python train.py --num_hidden_layers=15 --intermediate_size=1024 --vocab_size=4096 --parallel_block=false --extras=["capped logits"] --init_std_down=0.0 --beta1=0.95 --warmup_steps=200 --decay_shape="linear" --max_seq_len=1024 --doc_mask=false
Each number is 50 + 15 x the weight over the matrix's rms, rounded and kept within 0 to 99. Layers, rows and columns count from 0.

# gate: layer 2 MLP gate, 1024x384, rms 0.111, rows 1012-1023, columns 288-383
# up: layer 2 MLP up, 1024x384, rms 0.108, rows 1012-1023, columns 288-383
# down: layer 2 MLP down (transposed), 1024x384, rms 0.0798, rows 1012-1023, columns 288-383
gate1012:31 54 54 53 54 66 61 49 31 65 61 48 42 37 53 89 44 36 41 57 48 58 50 67 66 75 62 48 61 56 26 35 54 72 50 49 46 48 18 55 22 33 58 17 48 52 34 64 46 27 37 48 12 66 58 37 68 56 29 58 58 65 63 59 61 46 36 36 40 56 47 48 44 69 29 36 44 31 51 49 70 46 32 39 47 50 65 37 36 70 44 47 44 53 75 63
up1012:56 40 37 54 58 44 53 75 57 25 42 43 48 55 49 52 59 30 36 69 64 24 42 65 62 82 63 37 39 52 43 36 61 34 43 51 21 19 56 45 50 32 69 81 48 27 44 25 30 37 41 64 38 37 52 37 50 82 42 41 64 44 33 63 51 59 21 56 44 47 59 29 79 47 83 45 52 43 54 41 53 33 63 45 64 54 66 53 44 47 64 70 39 31 77 54
down1012:40 40 39 53 57 47 64 75 48 39 47 35 51 70 63 80 56 80 41 44 52 51 20 55 56 43 67 62 43 44 64 51 49 45 41 78 45 40 63 34 71 64 51 42 32 62 50 52 66 24 65 39 39 33 35 59 47 38 37 45 53 54 49 56 41 26 77 41 54 57 53 35 49 61 69 38 43 54 54 51 43 45 48 45 84 40 84 59 70 63 65 50 40 83 54 49
gate1013:20 42 50 40 28 43 37 49 47 46 35 65 58 34 39 65 59 54 45 35 57 76 65 59 61 37 53 47 53 54 72 17 14 42 52 78 52 44 55 64 52 59 29 42 78 39 41 62 47 55 43 29 48 08 30 56 48 46 22 63 58 62 73 43 62 79 61 57 61 40 41 76 57 45 28 70 35 34 56 54 21 55 52 75 60 48 56 54 65 16 47 43 43 44 37 57
up1013:58 55 20 55 57 61 50 56 71 58 53 57 52 57 51 46 92 54 78 43 52 60 49 56 38 55 19 45 40 71 29 88 61 45 59 21 40 56 64 68 75 86 51 37 28 59 63 50 25 63 67 39 55 78 54 40 58 40 71 42 18 40 71 30 42 60 64 59 49 59 52 44 39 52 25 52 35 80 57 52 26 43 27 45 71 40 55 49 43 51 40 50 39 61 67 41
down1013:64 29 40 50 64 44 73 68 63 64 55 52 38 64 26 67 55 34 39 32 51 70 57 50 44 41 24 74 64 36 51 47 26 56 71 42 32 35 48 52 56 58 47 49 46 37 58 43 54 54 63 39 46 60 51 19 62 49 48 58 54 46 47 53 35 33 65 48 51 38 19 60 28 52 43 81 61 79 68 54 76 50 73 60 58 55 38 49 40 78 49 54 53 41 66 81
gate1014:38 55 54 50 31 59 53 72 40 49 57 51 32 56 49 60 50 43 32 78 39 33 53 67 38 43 42 37 76 47 57 59 51 62 49 66 57 54 42 60 47 45 47 25 40 37 59 24 59 61 59 37 36 38 52 57 53 35 54 52 40 34 37 84 66 49 32 63 30 60 53 25 57 09 65 49 68 73 68 53 36 64 68 66 51 63 29 53 08 39 64 50 29 57 31 50
up1014:71 67 53 45 44 68 71 55 49 40 26 51 24 72 67 63 46 45 70 43 51 45 59 50 46 85 19 37 57 70 65 34 72 54 57 46 40 44 20 46 91 43 36 48 41 44 62 26 23 35 42 67 04 29 67 53 53 36 52 43 40 59 22 62 79 51 37 57 49 26 56 33 36 19 68 27 45 28 45 43 53 41 45 55 52 40 60 75 54 41 37 52 51 45 46 33
down1014:63 36 79 30 37 66 52 20 49 58 11 41 53 43 44 30 62 43 64 41 52 66 39 50 39 63 57 52 61 80 40 51 57 27 30 25 53 40 56 92 37 60 39 32 72 51 35 33 37 44 54 45 49 54 49 56 27 53 41 06 31 38 55 46 82 69 56 38 39 56 69 64 47 29 67 47 59 44 65 54 64 32 38 15 34 52 61 32 09 39 52 87 99 50 42 48
gate1015:57 58 27 48 55 48 71 68 43 59 70 38 40 44 30 73 57 51 43 45 54 48 54 35 52 51 48 57 64 32 28 69 46 31 72 36 43 66 50 47 46 37 70 42 47 29 48 33 43 49 59 57 37 64 60 89 45 63 45 54 29 12 31 50 77 56 64 54 66 43 67 41 46 66 38 45 58 35 48 46 50 56 42 75 55 58 32 43 24 46 54 65 62 86 61 44
up1015:54 26 14 35 33 59 52 50 58 42 45 48 32 31 69 32 63 32 50 48 53 56 50 67 60 61 58 36 48 40 62 50 53 67 56 71 38 41 55 31 44 49 74 42 34 53 64 38 55 45 47 74 41 67 85 73 45 56 43 54 38 61 77 74 32 20 52 54 60 61 48 56 47 46 48 60 46 48 26 32 59 68 74 66 44 64 22 46 61 54 67 53 45 67 40 41
down1015:76 78 58 82 46 50 41 90 14 62 30 68 32 39 65 39 35 42 56 46 86 35 56 59 49 36 49 50 31 42 21 49 63 58 74 49 34 59 32 70 47 33 54 45 73 68 56 41 50 10 46 52 32 52 44 58 55 53 70 34 44 51 60 43 14 84 22 52 26 49 26 52 85 77 52 32 42 49 35 61 44 51 51 46 55 61 47 58 99 38 52 75 39 78 34 48
gate1016:51 48 41 58 50 34 63 25 23 39 67 55 43 22 33 70 58 56 38 54 72 64 57 30 82 33 59 40 43 61 80 36 63 51 45 38 28 42 49 41 41 69 11 65 33 58 49 57 80 64 32 71 66 68 54 43 40 44 41 42 50 59 35 46 39 56 64 63 50 76 51 60 61 58 64 56 51 50 42 30 28 48 56 60 76 60 44 72 31 53 50 52 41 67 55 47
up1016:45 54 46 45 53 31 26 57 43 34 72 60 71 52 66 29 57 57 58 68 37 51 69 37 60 76 48 45 29 57 58 49 48 28 30 42 44 52 59 55 46 57 50 44 25 66 55 25 75 84 48 52 39 56 60 57 26 36 41 69 27 53 75 61 56 56 56 45 23 36 61 19 37 61 51 45 31 31 53 36 41 61 64 42 13 42 49 23 44 51 38 79 27 43 69 59
down1016:41 61 54 58 49 60 56 35 52 57 71 56 44 80 65 17 51 67 73 60 65 68 32 57 60 52 38 72 33 48 62 37 37 42 32 67 53 30 77 49 63 77 48 38 56 07 49 42 69 39 72 37 62 50 45 50 55 67 60 62 31 37 53 49 69 36 40 55 73 70 55 35 41 35 42 48 35 44 73 43 39 44 28 51 35 28 45 43 68 35 54 40 41 65 49 26
gate1017:37 38 59 27 56 41 42 47 50 54 52 31 35 23 71 58 59 68 37 33 53 21 39 61 24 69 56 46 43 63 32 43 66 71 58 65 57 43 48 57 53 09 59 27 39 66 37 70 34 32 56 64 69 27 47 28 55 68 48 44 31 39 34 40 42 71 24 42 38 38 27 35 73 41 79 78 27 33 51 83 66 70 46 22 88 48 60 44 73 52 71 61 42 40 42 54
up1017:39 71 43 81 49 52 37 29 32 36 50 30 50 45 42 66 52 47 71 30 58 52 62 41 54 57 92 47 36 58 38 66 86 53 19 50 83 70 68 54 21 53 42 60 42 46 47 40 62 29 43 38 38 55 48 22 69 46 46 31 41 36 61 30 48 78 60 47 55 39 40 48 50 78 71 38 48 50 42 53 74 40 33 69 45 46 53 33 67 06 52 58 66 72 19 72
down1017:33 48 43 53 73 54 62 43 95 36 64 55 33 58 58 48 50 89 34 79 37 32 61 40 75 75 59 84 28 52 53 49 41 50 59 47 68 55 33 58 26 18 50 51 45 49 44 21 48 74 34 31 60 76 31 50 46 67 29 57 46 70 50 41 54 61 34 50 30 50 56 34 74 39 46 43 59 54 57 42 63 60 16 34 16 50 57 46 40 42 46 38 36 63 42 25
gate1018:30 39 56 54 62 63 48 33 47 50 37 54 55 61 75 46 50 55 69 68 29 19 39 42 44 43 47 64 38 49 49 50 53 70 67 42 50 27 54 46 32 66 82 50 50 46 84 56 79 48 31 74 62 63 62 40 43 54 49 67 02 73 63 80 40 48 54 45 21 60 49 63 62 38 44 25 44 52 34 45 27 40 36 73 60 72 67 50 44 46 38 77 63 50 64 47
up1018:30 51 66 65 69 59 65 37 40 10 64 63 70 75 07 47 49 38 41 41 45 61 62 28 71 42 72 35 46 52 41 47 44 70 71 57 73 66 51 39 56 20 45 57 47 34 33 59 63 69 38 39 52 33 27 48 52 60 35 38 70 41 36 28 47 35 38 42 55 59 71 60 62 42 70 54 40 45 46 77 36 37 56 66 20 20 68 54 29 80 61 23 46 56 45 48
down1018:23 50 31 53 46 70 42 71 75 66 63 63 38 33 51 54 43 64 44 31 42 43 53 53 30 54 38 55 38 51 55 55 49 66 49 89 38 63 50 39 43 35 63 79 41 31 55 53 31 55 80 57 63 57 39 55 65 70 67 46 30 54 24 38 43 44 40 33 68 15 59 25 34 75 46 35 72 48 37 67 57 41 23 44 76 75 45 47 61 40 16 42 56 49 55 42
gate1019:61 52 21 46 52 41 39 72 55 54 62 73 51 44 24 47 34 38 33 64 58 29 59 63 86 58 40 55 51 43 55 69 46 69 33 47 73 43 33 71 33 39 31 29 50 59 48 50 33 27 39 87 44 67 35 67 34 61 61 44 39 48 62 54 58 50 79 73 47 55 57 67 54 50 58 72 58 42 50 71 38 56 34 56 38 41 69 43 60 53 29 46 49 65 32 46
up1019:41 33 53 41 64 60 68 53 39 63 56 52 59 65 51 52 38 49 29 30 20 46 62 36 51 43 38 43 51 57 21 51 61 63 58 79 62 84 68 46 33 52 74 57 54 44 44 58 50 72 56 64 32 63 42 62 43 34 32 71 49 55 41 45 29 49 58 39 36 41 34 49 60 38 52 65 75 51 64 61 50 28 29 56 77 44 56 75 55 75 50 36 48 45 51 61
down1019:48 15 48 59 54 55 62 44 25 39 46 58 63 33 86 55 40 69 22 39 35 24 38 48 36 79 50 40 54 47 23 56 73 70 60 48 25 50 58 46 47 81 66 58 48 26 54 42 58 70 59 34 11 63 83 27 60 47 81 62 50 50 67 44 49 30 62 50 63 54 61 39 60 48 40 74 53 51 54 63 25 42 61 56 14 60 62 30 54 49 71 64 54 42 90 54
gate1020:42 42 67 53 20 56 70 63 42 40 34 48 57 42 41 38 52 38 37 66 63 49 59 57 71 33 62 50 61 61 51 32 79 70 60 71 51 46 27 49 47 39 36 63 63 73 63 65 46 45 70 77 35 76 52 55 41 75 48 25 67 47 65 64 61 48 53 60 43 38 27 43 52 37 37 25 42 39 64 46 59 34 60 37 49 44 46 57 68 29 43 75 43 59 61 52
up1020:75 36 36 51 15 67 37 47 35 51 45 46 55 59 68 56 72 77 61 65 51 34 19 64 60 21 63 51 45 48 51 47 45 76 51 65 60 38 62 29 29 45 64 51 34 73 69 71 47 60 49 66 65 56 65 67 46 17 62 32 50 69 67 64 57 42 53 35 42 55 45 39 70 54 65 60 48 54 47 56 70 69 46 57 00 42 61 51 48 40 38 24 73 37 48 49
down1020:47 52 38 10 57 10 54 24 62 60 72 69 56 60 37 53 45 64 42 43 48 49 75 44 60 40 79 49 44 56 49 67 56 63 70 50 05 19 46 46 43 16 29 61 62 30 53 52 33 35 48 49 50 49 40 39 53 62 66 32 63 35 62 58 70 45 49 40 65 27 53 53 60 63 65 60 11 36 43 59 51 56 50 20 19 65 33 54 49 42 65 46 46 22 65 56
gate1021:44 57 74 42 46 61 49 19 64 38 57 76 34 55 40 54 38 61 63 28 61 47 56 59 42 32 49 50 62 40 46 60 41 35 47 48 52 51 69 30 67 56 46 50 07 65 42 66 48 63 63 57 53 65 40 50 97 25 54 34 50 27 60 66 27 35 51 38 43 45 51 41 54 72 45 51 59 47 56 50 49 68 50 25 56 43 35 40 53 48 52 47 67 69 49 52
up1021:48 58 42 51 48 55 77 62 56 62 33 41 61 50 58 56 27 67 57 63 25 50 55 47 34 35 62 63 66 55 47 56 53 39 47 45 45 46 49 60 59 22 47 61 30 37 55 50 68 35 61 28 51 52 58 39 53 53 56 53 75 69 48 41 59 49 43 32 56 45 42 37 48 36 56 39 73 45 33 55 36 42 46 52 47 48 56 52 39 45 34 34 85 60 32 53
down1021:44 57 36 61 59 62 49 43 48 44 39 38 51 61 60 39 57 69 55 51 63 58 53 70 34 44 54 57 51 43 43 38 51 18 55 86 53 78 65 52 54 30 45 33 67 74 78 59 39 52 39 34 60 43 71 21 55 88 32 53 69 36 48 51 46 44 43 39 44 53 60 67 46 53 49 93 65 51 45 42 40 50 50 45 71 57 64 37 41 75 48 58 59 65 75 40
gate1022:53 40 49 64 45 51 26 47 68 57 61 68 32 29 50 37 34 61 52 59 60 36 32 52 40 63 59 53 52 54 70 45 37 55 34 63 65 61 38 63 44 48 42 70 47 61 52 30 54 75 77 71 62 24 55 63 67 68 34 52 55 39 74 39 43 45 26 42 61 46 41 62 55 80 60 41 49 29 42 37 69 59 44 28 39 40 61 39 73 25 53 45 81 64 65 66
up1022:58 43 27 47 63 81 56 60 44 50 55 50 41 48 35 65 46 23 38 73 69 30 77 56 29 51 81 43 63 39 27 54 29 49 39 51 51 29 57 50 48 61 54 26 50 43 51 37 45 46 88 44 42 48 48 64 43 32 53 50 35 52 37 36 54 36 64 61 61 44 66 72 48 51 77 59 43 48 39 52 44 31 27 58 45 23 54 57 36 38 62 44 37 51 43 56
down1022:24 45 74 54 53 42 45 55 53 72 70 64 45 79 19 41 61 33 27 81 27 53 59 38 38 62 70 43 34 61 74 54 40 40 14 59 39 49 45 44 67 43 40 10 57 56 30 75 36 59 61 61 47 45 78 52 39 52 79 33 39 52 37 62 48 40 51 72 72 45 64 60 28 40 63 59 64 26 44 54 33 44 53 55 69 45 62 60 51 31 47 82 17 52 43 38
gate1023:52 51 57 43 58 29 63 71 59 45 44 40 55 40 64 62 29 60 63 46 55 55 40 57 65 73 51 61 61 58 75 51 37 47 33 54 40 27 20 76 43 37 47 45 42 33 39 24 46 56 64 52 39 45 49 14 24 56 65 59 41 62 62 31 44 49 61 61 86 47 57 69 34 47 50 84 51 45 43 42 19 53 36 60 55 61 68 76 56 38 49 63 48 59 33 30
up1023:45 69 19 63 35 41 58 51 34 64 72 61 44 46 52 60 46 76 48 27 36 47 42 65 60 52 45 53 44 63 33 39 57 43 55 50 54 35 71 44 27 49 19 35 63 74 57 41 47 80 74 30 46 48 54 38 33 66 37 87 57 60 50 60 51 20 51 49 26 52 48 34 24 54 44 53 45 77 78 59 53 18 25 51 31 66 34 54 30 76 45 33 79 33 39 70
down1023:57 36 57 57 51 59 63 48 36 50 63 17 19 28 33 77 81 48 52 37 17 47 47 88 61 22 86 42 61 42 36 57 76 68 49 13 59 58 39 24 73 55 76 78 68 57 56 47 55 48 57 16 56 27 62 43 71 50 43 68 30 38 83 27 47 17 70 70 29 39 20 30 49 71 26 28 36 68 63 44 64 65 67 68 50 59 53 05 51 61 58 47 76 38 46 74